config.toml
vocab_size = 8192
grad_clip = 1.0
schedule = "wsd"
Each number is 500 + 50 x the weight over its row's rms, rounded and kept within 0 to 999. Layers, rows and columns count from 0. Numbers have three digits each. The size before them is the row's rms in percent of the matrix's.

# layer 4 MLP down (transposed), 768x192, rms 0.134, rows 437-473, columns 0-191
099:500474610476456452538582466438477401514406475489479500534501472548486591523523449534524457593464461522554430556438501443530551515438440458479494571462494544451475480530519593446542518544536442613445571559491464493515490493539500413475476486428559535569426558496554461472443420441505456512548448464383504381521507504586571445535473432584521483438565536575503474503537542469454447470562512493495571465529562506459459409568508533483471513461458500540586492435486457455541555526401534507448462482572482625530529492533449497597489540545549538442537470443477505409609487551405536483
093:516524483494511489482453523475595534500478525534500556511523543594526579590462470407431465544552522478600561464441448538607439404425421468547527402457473470507475508465467509493544522539523522516631554511504596430436413551455483511505518581478556474499478550422467507453540443498573501454525558500461571472551471504464475572461505626504568425509511523521550494434575492517433515461494486511410505460536510583478456515411392424614593520454593521512520411426489447497605515470575512428498440415546526495584424445521524510511523550488468513441439455515515493503503524443517484484
100:423493543546540528464488427390407493517551535552509537498502500536524457561503561466440535478439515524527536506452505453493519456533475539521568476391528507489511487524412506470479525463563417506485526379509554457544525525427571449474438459573419486511531530469473485495439476491490553390496560537552539530529498543530307539462544499494492390477455616517449438568563514627541434414467514539489461578519525481472502499574522558561521473488508531521549464610418540464528542524487525430466466503419449491532526487586468618503489459473539533409476497592455433581508470524421575541
112:562518541498534517519518582466528426493541561426574493556540423467458461523506423531530489570435464612527503538438453427524509423565468549502459482489413540500478459532524408477521455485477560546531496369517503455537452431469508496502383437505460520538507444520521487473481469458383515475563577580496466506548491461499488508603436572501487432549483492544435526489574569578522531471499475463593469600469504466563531497552548568376524508435538400506575442483447525555555455504510443428610502488501500500500520563435479554479419467540504612475456548502554472530557488555380442419
123:515592531468538462434501383512554541545553508516418470557498531559506453466485498504486475419510431548559571484500508505525437469429428521546509568418488447554523516465460482488586502551516499516477446502410461540440496554523472521396428548540406482475482588440505471523633531519569481478503531512536484491492456543475488513482455521539460456462519482542476551486458458378405541572508450430514452440502488468563457509510478549509524516548572558446569528508542454475486494531488546628548436456493457571535430387626509556557459536504544488574531495455543461419555499443689455421
108:461482574385528523509558520505457496529503427469545502462503486512470529413400562478451530475551449478516459486504512522534463504581534401467541518422502507524458524528446448544439459584488546594511481455565444481508588451461561585509409469459551441536586466547442506608503415540565462506455457404472498593489452442442523471506510430610482588474515509467492534520523482543455501545513507502548452463575540464511656463408611487565485498464473421530517459487506546560532547524394599496506564469475486485550451513378540543520488519419574468483519370588528492521502465492483484530
107:604490494444499497501509473532538468464492487418451507477564530453407499536441502522516454502524481572494524498422518513505538565448530541565568514567467380500405488486495399433518556459569475438450384411522473460459527594518488559468506523470490566511581474563475460477529464481490498441459482513449457506520488519411483553554490633472594514410515504499446497512499571485525524511527529525530589641423504497527491442532509484665548499472451471344436569520602450499399506515539464515495502537513511454480492478552555438600447501487582555428539512419543437519434498516508502465
099:415515504449598496417520537487570516484453542575534428502550532403463476491391566510435441425508531516553507450490432583492524554522481430522465468499537515561432420550506575513522401504458508621610542448528456496456451602481423536610569447431511523521488496529530388483485459485465452504403525497456515475498519424607515515521545476565527438576487539476536551518566552494517480455417471586489475512521593499459480500439441500582484471568442491474504522494541473471387566440509494464521372491548490551502521465549566383563476531540528535543546473438451482546471465474468557527
110:442563441476419521430465491440429524584491557539472517464501597504488484481456423592506537513424471575482451540540497483408581560577562477535587480514439463560369482494450528406469470590504542573470468494427483495520421545523512489550535458601503503422468553508556596516560531513420456535523537563543468533560473502513433475400517500484511437511478443533498467557366468467436452538523479535473479432475611521414432495492466546516550495516515514470464417555486508535451513423590496564533474571473458541523457479474471552561447493542410488549474489534564543556419592589518559470
100:509492473542460484494556495487560413526516454498506454528505394520464584420573506423524526470490440459449501507445475580478500485503534573492461510493437467419518553460501410515495555623448541488485447540566477471524477464644517478473396449538543559444499538479523508455441455568489516545583481474505403477515423560508520567543396492466563529562460457534512444539555523500450463613570455480503493424536487566502558466489423548549503485348606465574488479544457514609427600448459545523483537554454459505437527502525531526543485517547512620416500547524518504470538469419431437552
101:453451576472454404521386479495599537506502515435557489557537462471551537470449522535504589510575446475526503539526475509505543602482660499471437526437556459489530512493461479497435502419620472488482533497546474462512519496488483553546518454494434485456494469523488554441486516516541478631450480489472448495465554450575558497606474486485521556508515519582438443564575615500485480449539488471552516495409506541535423512533410485530411508446478585503417569565478459523504459429492631567469577553423584426411471446452376479513473505510490528522535519574506452457491452464439506520
099:472497481500426447590543543526525467535455449490496412445513574470503439542521573512403427568562495607609523540533415550464497500428516544531472477550522504456512442479486485468516464489568463460482488450542567549567518438586422476527501440506493557531455456515505486461354465512603502462486429545461571515537532472563446486513468494487471612475454573505416539470527522461501499490414475432433567492578483480447409470600547525539451589556545491518421451455448510408495592447576552592534421450561496521505608491522501466527536504553497492508470543488492469454449551458368444531
083:459546456473524481536534553442539441509471519491572501464532486479525551537495498537474472554446497453570560401495412517575455465477592470534519449474573546435514445607446519513519512532573504609496525428473471471511458593460459401441495523424588541518487423581504487417563500464503477529590467491485441515432445404526491571452572471400478444554506636495465474459547460546511430559444515573537586581493446474545508480569525444584521585442553474488563452461473500445485494535480504564490497501493671425457497501490555568491501505547509500439525544413510473465410577451449478500
091:507505573469425444476497506431492475461515545496475593533477535506596456540482535470424482552519485478544431464470424543503535548490530533508487436640507476557551463526532520466512409525499480500570518480520476429535440484499528600450412520496439539505485524500502471486399586615477552411414470474531538576429483559474500529463599558526409459535458543616497469474401501575449522458501472553528418458582453479557519555542429556473491543543421498515511442439520561584455479490496556506478430501450456569618473497399525447474458479512536559530452443571580541548475565551386527441
096:515478451473421515459542523386516548445477493538457424550486449479550536422540528589517444402563412552514531584534482473489499514560554500475473451387474491447521457499457534448477403425491502480543408515527526455406474530441539576495504487477561489545597508567422526598537558482510593523558488443435528588570436520552567422530565472421603533529483477429490483511516531465465508454533590442464517475545487515527440486527508557480536614441505486440475471520554555489494459619388541493540557537514521484509551466536589472543460478510428501517525561488542482554363495483497431587
093:514451558509502489411547504483560472505554519508495438555566555523440564580487548454532383449483523496486559407498455494561489435600593539552489452522405514552507563441469419513485579500499559552515525496530507503533484424508511475519406457425541452543475518509507562521455561604567470513636493406400482537531480481525566499457438502501512526492528451602459519492503479608464465431433459475454456645429470472461525509367433423431569427511479458481512513474560396440476551440459507527453473473566579541532439502539536528522486545466450610467543542468523523508492472485519476548
108:505446406447495514500540486559427515484536432577579458590560550585520448491397496497469558560519449517490544537454581559502455433559535457516454451441504511514589550495604539491510522529518529510453534449536511418560525533498446538464600555468545589521477450499490493505432467433551490454455487512476415459517550416478568478505545564489440479459598462374487482428460499496542617442470529466555480458470456441540446602532521405486444582513488511483471460523491566475513458510539448429538504394464553461447475544522461511483403473524506518437505522471436669493456495618541516547
111:504464510457560468512584427522523453469485489485574445616641456426489508495533464581470529488496517582593540556493409526520480505520492389563431355507478441569426487514404496525467492528447528486531503558453474541505578492433473510443509427521527477523502486444390564528487475512569462502480459427539502491508488501502507456576416557525551574497407521498465375464544476544551482444510513504489400519560521545467575457554493405453499506598560488559526470486565449471495469489511511493499497515493568555483518428484385625437510557533474436508603538474491552581480503586440517552
105:416496551371471482609560418563529513509456510546595580528492471515425472558558519453551552469544567423398512550478487423521504477524535507560619517430521499530469535540569528453499460467520531480495538512590501478584514483414473517538471450469487478518525487478431554446459396452533453491420548406431480472510580523437501571407572537473390438451552517444418509508425484509494476423439448602440546466462461525513509523504554486500503428461575476575569594533472521527478537463520467443535521494570560375515548502415445521562505569550571511518460543530531557467504465492518452535
108:558487495453526510460543489423508557517554469489424523595545578440438506428527472547468451526476508515409602548443498522495487481462448494460553559567592588518508610487421533481512535479441461460471537491442431570541566510429538540483553546567549431484515490414488513453465483435568566481521484487473479492514514481509495535375561526616527414461558589385434499455479445453434581504451450577473479424544448506387503464501515538498534471475457503521483509516497542448393508517456539497547425433511496488565430546433564547569458566559448429574572484484534537472551592484555594485
088:527448542442502535451583502348576455502553504559535476529465484544537478492552541460485525485458561501521469431399494564463485582506539574415516515567576561542457511456476510480486467399469638480507470465482519470506562568470525492554432566516570536491506450451419479463449605530522457462425412550564564518514525548471536520453611523514564439530462582576478500487531487468367490495538585489482456437457511489476458492516475509439622500590530531503536558487422434422576517460509422490489409490480481554445548513554397448438498428437513518463570500488527515548546437437492532470
101:542470601362527542502514532470595526458583522461500568540459521543435526547485450488537500519519442583420506447459577518539503446481470469509570415489473479483561521485442493519437501452515577494474460568514459542538566549525484504486504480452592527463428585481412446505457494561464535473605481456495483486449532518496616516557525520481437491568421668513490587501466354499527484513519399422531444486418430515470506526459424566561446481444538529523576508459507446501543477559467433535455471490528517518524515520451504416504425603575420510528569509511415509493418535538427471455
085:479488536546453524400605462483477582526521514521595462440476513555458504559461541461440466528528505464563525516443490469534534467484514509506520428446554440518436516489474532606562503504532416473536443494596568566526564452478492624487530531410581513516489528500492501497470469541506497485553455519486519454495504446518529535439440541466502431316505592408585513403523469516565512511425500458407430488522532494454585534464576563513498468493569517471610470372534486522532479453395547417450421476541496572501461566448522495425570481513504513461531457414538525607514551482469485425
115:577452471482616497519438507551547487467508430436450503474497459520434530565579541563457472484486468597572521459516475398489465455441503507492478493529525471373519465523470535521476467587563438522448470547563494546588576527443521439549596519450492475491572466443417382518426493514489529374482465536495518536521513467555511498494532547445561547501440496504536560593547437412504548501572482483452443607490454519562541489484578503492551389444605540474518451423500445510556461550516467501510481494497554552527555566524531533507553437557532396458469569476448560416431520391509424540
085:500518532574530451474560444470605647430508465511579431487575494571439477517501481508454500515429517496513597463477507529580477463443491621541549420529561494492441489500406496559567502518498504513565477429585512482522565536478502526478503545479597543484507455408515335546524546489519522453502511547510456477470481578489535561374443481509509455435475486458417475540479516427488531518510549384503435479617432498568531497488493526456513481477572563473552453440478570547511453483456515489460473526575506631529438474472445485438483416425554511477533468445532494640497463478450501524
096:525402452525459508531505548445527489514529379545628505530496544498494520503519629508503484482497500487523350421590521436458550444498440488450439515458539461609457471441541470434558450545557473400603545500611440531500441521541472500486530569445544536523581527485509568462507477517497615575501415510486534459451441529416513536431477538523576452509474515463512412468519440610469450553474481526502512461476473500527558493538511602494519534408443488509537463454398488561523557529471496546488534475575392436544485564488543452436524529502482406564519474560493565469530501512437435450
099:486545452563518413557520571481603504474420487468515399480505566580550471634554485399505483605525506551424494504493500469506408415474499464560386514550501528455499537463513606470512524502504555480551477478596563566605536409452507587493520545552558530464505507506454507499512455509506494481537502420494525476552522476512467501498547552557476457504535515464491411444590423434536530472460479562563503444501472507524522552539453477421466515547542517527511494524492453445401457602468378527403545425556482449453570473423477508429436389526564540506565484422551507555516489482420482562
088:458443465423452516509532507470544556500416439544459399569618568494559534579457480414536485414462536522468445491579532413450530539502550459464546481485541498494550474528548480455520555545488519514489468511455567472517545553505494507540523518503499532388454526482554493409486432522407497499481555494440421586546426504502517524547579458509470522452458423515476421603593537452503485514507343458497415539502615546488499542474381577541517537497456497531521471527517431605455398490488543547569539512471418485578533489476397520502408448530502435537460528471559565470528573502563514550
107:449503430481416464480416528517569524541486563451561559597432536547520536504523486438534478502581513473416452532593504470478502505567503478525547510482487490486490527523424634460540498490542467511445542469383571441479502501475432550529513522381497501493520433551601524413554483407578587515420582464511583582552518544502563533509518470500521421525539536446541508590454431520471525458464507474517535560497463444404403446557366490482475487429399510504481501450523438474553508508488499475518511470585518515443498517528594446467553527593497381553430509469524480603529513500458579515
097:513529576409604564496572531491509573448438552515521468555476579501489513534455478496458532528399642532546578482564503441433457487606470473385559463500428571484407486454414482503421521458459537499489507481425510528510513436489451521574474478531545564518472508494490517441560465527426567546556481446509502559561488532394407567552497432493540515456479547425458498520498559511463492501598497509530460462491519505423475453498532464445542616523504436545477448548510546466475588538562485491471506518531502487507432570408554555495497587508489440422562360573491415543424505427505488464
099:511507603502469541398537472506496496523514545482494367573377528446533525582507459575456473484466522470543500469558496536549537421575459518541475444534460513435348462528445562480452593493562509481450482594558538511510464543472467551481408487451496487466502553427502501442572542532512431531522502482411436566580553474435518506475495515472424493487488518566529412594523435440510592503525549418546541472547558523469518541425519514553509503566499495538487446505521489397443432495507503524472465527502578501535469516593628542526396482529525468510493507358394472545554527512462585533
104:436557519499433483452509577501505527529469562501504575534434399592467610485438507534522456424506503506395503575563531497615558471527537477527554515497498428422465519630457569489498435582479479552533532615489500469466541509365480510496573485492461539513501518468509537502517515555487475458598644480458507440483506488438568468516482543546477469521461549380420548541541457533447445482474536478484461487495521521451440491455516504478419486527466503480470460574419456480508509472538410467462562620554488572543499510464520452495569459503452489479478475558391505470425499585554581368
111:539519561599462525484567484541513540522468528536588503452464451609480554447503539516496545507479540437401535509465517546440453507563569470443514510479507546529475531526463443450519580532468588429529581397573460428535499516477491411481488487407492516565603452504461553497511446497521570423514632480550479427582480476516549506500535585476388446449539457354533558545484491480471497495406492462473551426440498467482520496483544530513527495442407485473601426487492489394640535455456532487489497495458505572480504573555464439550446537409470522479530483471513428528471436487554526595
111:436493518448491562489572415600566437505514490533577481542549469496526564432522545467488490402504449493483475447490477399457465422555568530512530458506462461456445495598492489514478557451522398448511498554526496459579457508533558594533606599498449557524549544604531580449456434505471517461435452532515410549458543521501466540527474473486577548461533408546479528479396441484489508630383550501592485472452463594427453515525533482474529492531541525506487447559467574502484395491497527501458511529493530517435565574564483441572448471455459617445458506556521551503505522492475392539
103:458514549508508569428455471513540492415490571452491536513545462461501554397570547519474582539495483631476539525545501497487554467477478447452516433481557526463486531454579477500546461472408558512486589376563497577447465415514484527510460495509437422452503529483554505497453525583555477476572524472541513380508406467509488431518464555566548442415489519440545514496600592460492518478526482441419481542523607581467454561487528480395483443578536446476509490449546525518477447514514480532562524493561651435581505522515530443476561370440521543434515446579489485560568455487512512466
106:542461511515535482529540467495463535598484494518505463529542550568541512441536456427552469497564621487410567468610526450525471452472440541475510448486510457526528494526468483542544566599508499581455448467526488574496546551465461455538470431513494434556464552487458510427494459597463529473439447507464564501514594519548546540535454507573482488527593541519652418452500509468438513581446511452455514557472519476500573479454495495561480520441504506468592467529476523399425543497486418456490432495575471551495493437383463532540415517477377596509569398497463559523464493356547524434
098:417536513430523500442490502464490592486397551488499473504451525365571511550494429387580453567558489439470461407436446490526448519601504538457509464548593521522593504496545501446556512512513462482558546580506472471438526465486493443532432570445532519465541511442504469554534483484537475435578549537609510480574518563585505485413427518565521426564557526464482489503494621553485438494448615549540514605452539453464511490484517539498435413460467586406469462456529521472518551472503488453489521414477512502579421499473511536486509466502503552463470636482507451593456514460473444552
# layer 4 MLP up, 768x192, rms 0.275, rows 438-473, columns 0-191
094:476485565453484531497519430457495500614546575523550479415431483551549542437530543520508600539468416509488467442502409541450519494410503548455496500472575435575508402485534502473533411428495542374428501523481424508555493483512485371480524494497576518527576529572508515541424610537552543581516474591477517584652406585449494415462483491477480486451447437477485554481461457457531458462508500501588497527491437519546485489532558479546434497460512453464488471542476497485494479546532463653546449441503518472512523540402380542550537499477554537527526461481504423535491485554503471565
099:384402467467495459511426521507422460555493505553516558546543430521500571532437494464461478587423468502560556556593470550552650438497533514517579571448573519499505485552456471601508566537488485457457474529490462439586538460511505484486595574514469529538524460499444483427537496544429554525491544541472479499490561475454506504514439580476429643591577443454508554434406537480572438362500488555415512475494504505462554532465479439554480521500458464433469467594507519520510554456529510492510510511499507479505402588474503500437464462530456464489547513518418463574521462521353511532
107:496527513517489515373467501532535397496441515484540590536605490416555503566509466554517483592421558497535392454488548491473513483465447461500437520418432445491476542490559458485433496481543554513663539475560565507509488492423401467494525505494443523527516514586405589441472499515422525428473502513510452469504457523446610512550451468397529563464339446552454459479536512490503544441455545526598466542540515497575552502570449519444506494390485398580542566480436594561529521466514517509489469514519545599500496516461452537537496499529507466482556491567477538551449471517499528431
117:540541461483530518437532510503498449530559477568518487484497470483557496473506471492405499424496421526622555564531586603511435484471439462518413577510469469463424427471505482411603493425528517482437417501521534449445503515463558463415421562502557480472513513599562496566571537494511469505507524457498539450544543615411604441531486584575469550508563491440457475445522377543504524520506499526536462464463478405487504426506556564556441509498486412403444485553435474520590484453559456592521429577534515532444525488511513523590559486508477574490484469511385508492523591529497434470
105:487493491400588568590502518456455536457451422498522496505528576525552444461473553575486520478499435538413470463508482563401497444466475520493566521412516550417484478456573554462548399485438490599436485521615415447568531557477519449505451556452520552527433511575556519522448494460483487565602559594544513543404539537524483573549385482515444493481531439554455475465456484543456533531591550510586480452533534442338484565470464556478478519529529510459497474541531413532523489491512535483549506473554534463399556496482451549502612484520522429516460519432470482518511404531445555486
104:524470451491567478483609500448481468507542514559541532565588614461493449503589566534453534528560513525425486554476538605450438538474522475486410518551403552489530478519594515413500500451567467420585453543493507503427433479526464417452463492489524542483516582518545470512523481580488461446554526464586493538575509491414513472513438483592471505540528544447488400526466480489402422525585470552512497566545456330570454526400481475556456485455499416506516519486475578553503537497493531594484482560477477586459463496536472365453445568420474520561455499474509483543526469445501512467
100:555535480563545453483531514502542509487472414495503518519492454485473551500582577438448474438470521544417433563470427475547541510481405536505502468468575529441503549512454501493506531459449492434526503466439381504459534486483427471526557531445556521512504578463609417485544546514426435451488473556598555541418490349505485467433473550490515605614498477500474500560514448575447451576519503430481489459430579597542427561409616485506577459515441453486441526492480484428561525587478475433525515495410454477468506474486478552499555524410553579472560591535528550460537573532453507531
100:507505576507425613535505419449448494539484630663456544559522569471476385470538487556484513543485614521443436517523438479483508474448557497443577560553432493524568516533529460534460514448515460529538448531460504526470494512533448546519598531432431498495463505567428488466576574506516457547627528468483478497457447488442478592373497522475491539479444461517484565544391449497427539480504474507556495472528426439467489475512483500594541465549552488502490542465532449529509538464497450471521557543467502458432445504485482450518514443462484502519531398505600496554402663447512497430
102:533487535516439581479479520529604479542464368496443494563439528486480591461503470487527525537501545492473486550453503512543410488528519498506474528459515529435385497492566438627508522552499504468472540422486454426502392497424442601434413426535505564535500504488449521439541468447466543525457476445439554428406489531468528522530426548574476557514433531473564506495549506428568422558507514527535479525516553570492545497574576513483446424510446397622534496519442486596417468546498553454514498586490497447495514511446498469434504419483531599532463569580600537458570497481541585529
098:388495599445435549531533596526544522474585546433459508525501563489492551490512516404503514421480524473506475474507551474525563498553538539513413528567498422446413578496552546521489551492519434532532488565520412534418514466533590510477489558503452592406467505539412550490478520526540441464490516492495487559444544468504490527557472506478494517476530532497458466556519533576415480433469559407488442503431400555524403479521422479473441497362521444471390447562529521626498481513428439529365533479530531521496455557494482550510567591471501456563474522520612498521553491440599482493
107:505500439567478448493465493474562513457499479546434433538417546427358570578568559495495577462466519525454489408412428531526481491491493484506549500468448513526493570521566525503525468478412543511410455550527427407523519502500521454517549361532526531544456557444526566533476500466472428659457443536518522611429515451539574525540453421503540515510466510477565539517441457553527411463503464454536506454543436483553441554397480511397480523484481542554590527423501484578502485500524502396505491489497585534469527476529580487506565512479471449586507492502540607440525440515458600548
090:492478630490475553475544510583571509487564482521462439470492523485538453511573441506510578413474583519597557538468521564454501544499510616535479518571461471437479599437512493608556393433450540490464508487523466523583616548425540525451533532558388597457479511471537423457536447503549566405461473407496462484545549497425559475591486538555501493433461517512529473475454490458528477465559518445464497468622511505430531500470402466495552494526390517461432450448506506460554503494558429585425505534501435520502465511516488460508600485413553458478504445478569460437466461507451537499
093:555502491479527447496459489591459466591431584480535486541380393545527535513565469515552432512430552536477572542476491480466515483532465586548496541511522575527426423494530503538455531513502469513497573523551635525559494539505451507574454432507427427619594608390456466543519509512473520416516521480563553530423539398520395511439471416423616500525516447561477526549422471512527473448462491447461433555463463507426521488414515462471485525517469538502459490466550459420457429460478480561494547509544534504425467478557509511526511574530571539457477500455452475639524487507574474511
100:381521420486503479495538549557555524593518465519547439554488450426483534557484459536511552491503528514505502517548460583439429581418441602494528435428482456526538531556479489464489452501482504466562520548539526438440502491432539538473575473436487458469479494626417549573510521538497563515491491426521565572513404497532493520506482468387549508424487507520439422501395461556583432410538555479512425478467492529523437562523478543537380637472533450457480490509613530423553495549520543471513527488584511506511475529490525595503534460451434402533492514529608474433436457445558453473
105:489446514538471454436614554483461503607528455489604375550477523499488436537652593449429464470477433454530491508545465500558591515506474502450551561496462586517540512459512524545556446480465551552499478424498515499502539456461458535472522524447524545521541566540515472515359520576393558387463430480527437517431467491543469500474475561570469559558553448526516517491483494553513409442536442541490482628430465447488541493407523495500494500543450445447379512529534536519473510508590464464532500503510467529426427538526552499464490451529567524524493502450617557483464461513606476425
106:541496571520471477468496463421466453442565482509533494452538494427496517469507497478553506496584474525479492496527538571502502531410496488485530453520472461515479457480491487563495511584479601573501461548485479569518477581465458487409552455484391425575516490529460518527526595515502504461562430440427399564472545439560557414502486575513458518587460483458450486566528488427515540400482460398569461545483604511499413598453394606475524550470596542570459491456497484473598460535574537562474470421433536540497559548495456579542519429376440494518472530419452545448535535508515593533
108:493555531526458468456501530463576551497395525474434523540576393427492494556524560487595572535517541498488450482503417535518546461514502453493462426557413446376499405593588499572465507494562494405452599533458563460432527553501496489406565540538474434579514500510531552515463427466461442548514447417590432464557553535537498472544499598404518505513450482529531478506505530435547538479538424468525468473518491456507570415531509507478409515518521526531510480467526521481426535557544472523498450483517448576348591488540416548469540549579479504485481462463473485447604454424463525552
099:532476491456584438454589469466480407481489514526482519549491632468543463475520440478526465579509500544533490590483489513469519505498362497464410468461450494536479483508537533453440625474501515445511440486470478529549545425448598512534492388462493483507508497491461503485482392470559452527585430465480462577455510553529437519496392544534525586537528465506529499518420550410557429500577470503441513528493542493489510537442528485445614429454526472567436563626495529528488589425511499521558491463587433492455459511451533450585472439494541530427515524486552560530486573483475532670
107:463443477495601561520469515423508515565481479510441492601529513376525538474545520482511464573492442486482543523473507484467551535494407486487466437551530549420470628520481503477499491502486498520434484463506310498503516462561517530524460539471421445471495467496525586533451504427504553541412472585534514482520467584522462523533522533461550455490523504449522593451550445495445510481520430575456621426531421509465448471471516534601481493469462465550446498648481560558448446536478578471623483462487520531466508441490508570530413487511458450521567555447556567459426535398499596558
093:542493533506541537500553426582511565477598473465444519483586544553449587431451511484487534501499491532469502509435569504526456471619605450424476441596501471581518446557557467549536461424532491430480567575489485421508487404514570482458497515476464509523478498474595403450480561537521447480484435502542525485447455439633518478596439549500460548516379404402455516524470474513425600552542449499517422538429480542507438534624452421528507503474434463467525483480560470478570446483431466489515551616546466476502520488466495507474442498532526491521508494501495534435641509492481538501
101:493486447451518400446465531438520468521486501457478463515502520432407522468491571521527576505572509518460459585468499413459495494517422508478597454538543512464457518587474413517471559494529448491539482498501405510591434534475495539602487545499489484536603410513484589537375499584579483488434547562514566531509479570593505523490481560532523515477506522485572449532487461519512476450500383543483486378488455475463577515535552555450479480504472443426532536580491426414479458523498579515605493448628493447445466515545482587486562441476595420493469519581541505450567497433461586549
136:509569446433476611380555517433472629529505446507630470486567495448517506512493485554438443490446529478393513526530489537467522531519540435498536512465474455478532586548537521463424466633471480529446471471474489501451497501521466469461490518432522517500518548523543489540473476634471596462591497599472509432499633553588553524504530501503615470523489495561446453519508548457525481443458545540445394606464437458506486454456552487442490484590459403476426544466519517528463500473492503415523501422523578446510476563465532495544568473454511380480492509441525554449548502524432539437
101:397437517516474562520539581428551430489553424507379507490501477536412589480550445423482553628458419438383551489580461534470443460505506426527493476410482453478490529572532494491443518515593539440542491462569523501528542511511498401468499435460483466480519528536583519491500437505465524540494526612403470559523428499573453596432472472568490495521477484553589525559511451491490559555486440513537514544436517458539479444513491586537467507479572490515521422501574492467543501481441313538543548488588497547514502537495503551456465521447572485496525500481453465397477541536545582494
102:465461436449454526518557489513474571579531494441533552447530568566559449457466503555460473503582494420421407416573445522460473451478580413462433433499491508511536545544558540498437558552540414500488498466327526481499446534536491439471466609433511464523512555468515600466496453450535582399575510553529492503511481510529470615516512541493571520506485595539371512518439533562540546449464541526471426499524476472503516500444475583464449503431451406500512552388515538549431514595503563482500489488560427493441485533480505526576474576457481533466504460508505558414553523590526517490
097:499413512549517509489489537608548512560461564567485464532522538538492488460463510470492400481451479502452479586558524486485681505561525468480475614442465431500469492584506491431505545479484446454569530497452503523552492414508436524431468574465463569545507467449514484452459505392420494469497461489529440379440544512496465517606494466548510479439518533571530467493419475423435504535539447504502477421465512509548539518454491523489509446448474464492531407462431498471532614635507561440494486541533473511521487471548544538579505642597494459448499558457589526486559559459457497621
102:377482464465486465558464475475477377464498591510454424457493424528565479488481477407475528480490459544577488518450400488505511463549583466444510578491512439510403514506463511457562541473457457486568626467607479458466514563627493515448395561545538495510494506541528506443517550585498509504477517472455567415492464520560597490470566525439554465441495498504509433507519548552484411579532571557436477392472575525467547516489506422489516545641532423488519502544557443479477467400562489476483521526565651457533465561413527528500520519481464461481512501473494519463482516561497557556
093:515433531408545445405525577509459525514561547530534533501407501531514421487535549473528412465451570457522453574511569476536388391513548514429588494472464378446502496507471511436465411526467506461535528515488448413423573541477449529550569473488548526576544446562517477532473503591497507522595571538602561480399465476509467409515454549488536529421481500530460491523453522522491460540456484525544547473519386422549540594485458504404564477541556571482523578566480476502526469544461488515495513475504442573457528534464482519526575543557443484511530536421502442642563468441538493574
107:429534531526486466455547538515536522594418584503478432583398502458405476494517500525478524532496525507462500464558431536543548458532454516510510508518513506512509487535495526553510562499540460456552549499453574463423531493495521636439514490529506529471508487554479526478480506490495400519518523519457462506530508539507462456639451603520466604459548439483604463561379509593476487470449531454469390424582461544469477540562498565440436537433423519465512513502469551415498443522442472591444477530453417526434459511536456599465495588500376486612409487582564510442504559484431434485
096:441508575441508469419490453500469423577553517480531543446479476458537513454541543541472533431406568564501584556590437502470532525522465489510525580509535412469481498500555503473463512534455494448573389524397471498460484517581531467536548419499507554450478505466535532557527568487439536485501570506490392585393490589471504542511426536536563462522495497445522443516509422515511487466512567545563530450439520591481398474499462477497436559581622581445470592421473515554538553502432510556462521391442528453402487553538559506525533456503517610383547448516507504474449484443470475562
101:483491431547488589516438442579447500506501471513468550556543540520566483559484467555547490591565498452548514495378439491468495466584544583423509455452548437478481430656516416504519511407490489466473472469515471435506341556457490428467538510534539549569424502480523534388509573386496531519427513544483488476498491558557563545411538487496447519456528452572466441505525480548522416468553424569645558479525495491519481477477438452528485463579495449636519596502467564471443521566531500433514536530510511459442534529504523532500513481519507482425497452385458509515555498535487528486
101:532473509478423550537488413515441512522490544574396567563488518548440507555625467540499455498536439561430544429559580458487473480482574475553480488598480534505468491523450454529495376556489528505491424468487466470516512476486444567544553519502508575488506472494463533481505537494436545516519461473531558496450554541459398453472412573491620488517473463512530557499493531538485504427470425515416561463429506516487526595481442537371486482503539604487561462556531578465517485479456674462513527491466460431612463538507547465535461452434511456509414509445556494446609461520620448502
104:450429513502519512544453545540437481457523560490450507459471492435510414573588576487437426540565512522363508596476498467523464447534478432481522503554529467467511466545580436566446475576558329546572495501458493514452462473507485569453481502524475497546460503461449485469561504502452521436578450494525471597503502344590462447507567544429429508451470524491499505520501534535547472491501510514484517451490495412488533499466536584497559526489567563502535490579428433413657536486503430457506542535440491509402446577544470621497534502508511547535568529548512514437463386525536492532
107:565479513511491568492504507449550486515406416505467520514471543581497535395535486384469539422438509423464534470444518534538461459585509517481474502550494584468401516498519465518508465411395483532511508515450580477458571443545480513460452488426505521495546545505574481424604494442484539441492522571581570542472434567586501402491424442481475512452477527510610490440504476453516539433477518557547470464585544495482501518409526592553525580539497471462488488486549484524466439574582561425467537549460549384536553516549465555582533409455528412557522445476506538543388497505481565585
101:597539501528529592560569466510521541402478585486461485498399483484520434395452477571505517507507533499538490485511469466546582560536608425470453534465495502543540536434513527579534435534486572392500566544401518485403444498538459463535536550446511457436574583555534464460496466439573382441512465530490466463466440522553458509426466518447483475551508477461537527531509575406504461505564522397477451494535558659507515541424456500534471453478572504410419589512467463527475565574476532557545561532560527430475427516479445453555486440562495544468498460523534528477538500430579484485
105:597442509530456491518420510485515540490482498430433501429498443484467460457500541528474494434470546476508531461566576513442444445544513536553561520444563531510528522460549533547565481594451528480609426492375474494493531468648504471458486480551490538425412538533496543561462534575540514468498468484482455479537480578439584444481489519492432505550466544570546502541552438509497560515483490492497485668541552447509415417623377496534508572508633534569424498487495494443474542526494520500414377453464481460489469588441505508567445490456535559540457491479469603477495479497488447554
104:367519372501421533543407567543380493433512500410451528459497476451499538497513517423503484493581571413551510539562511563463595456496540564556455506645466518562526506543552476449560471547545466437517556460484480513453468577493609485493395475446499478505562496522462474523526457483404484497444511513513445543524489516555549535485589571554441588355512507411419523446454494623523521430444519519528515484479475505471466452514491550555499470535506467480468448499558545498446576488353608520535538457473499484511500537464515485462505510457534461543540466539583530516481515567475535475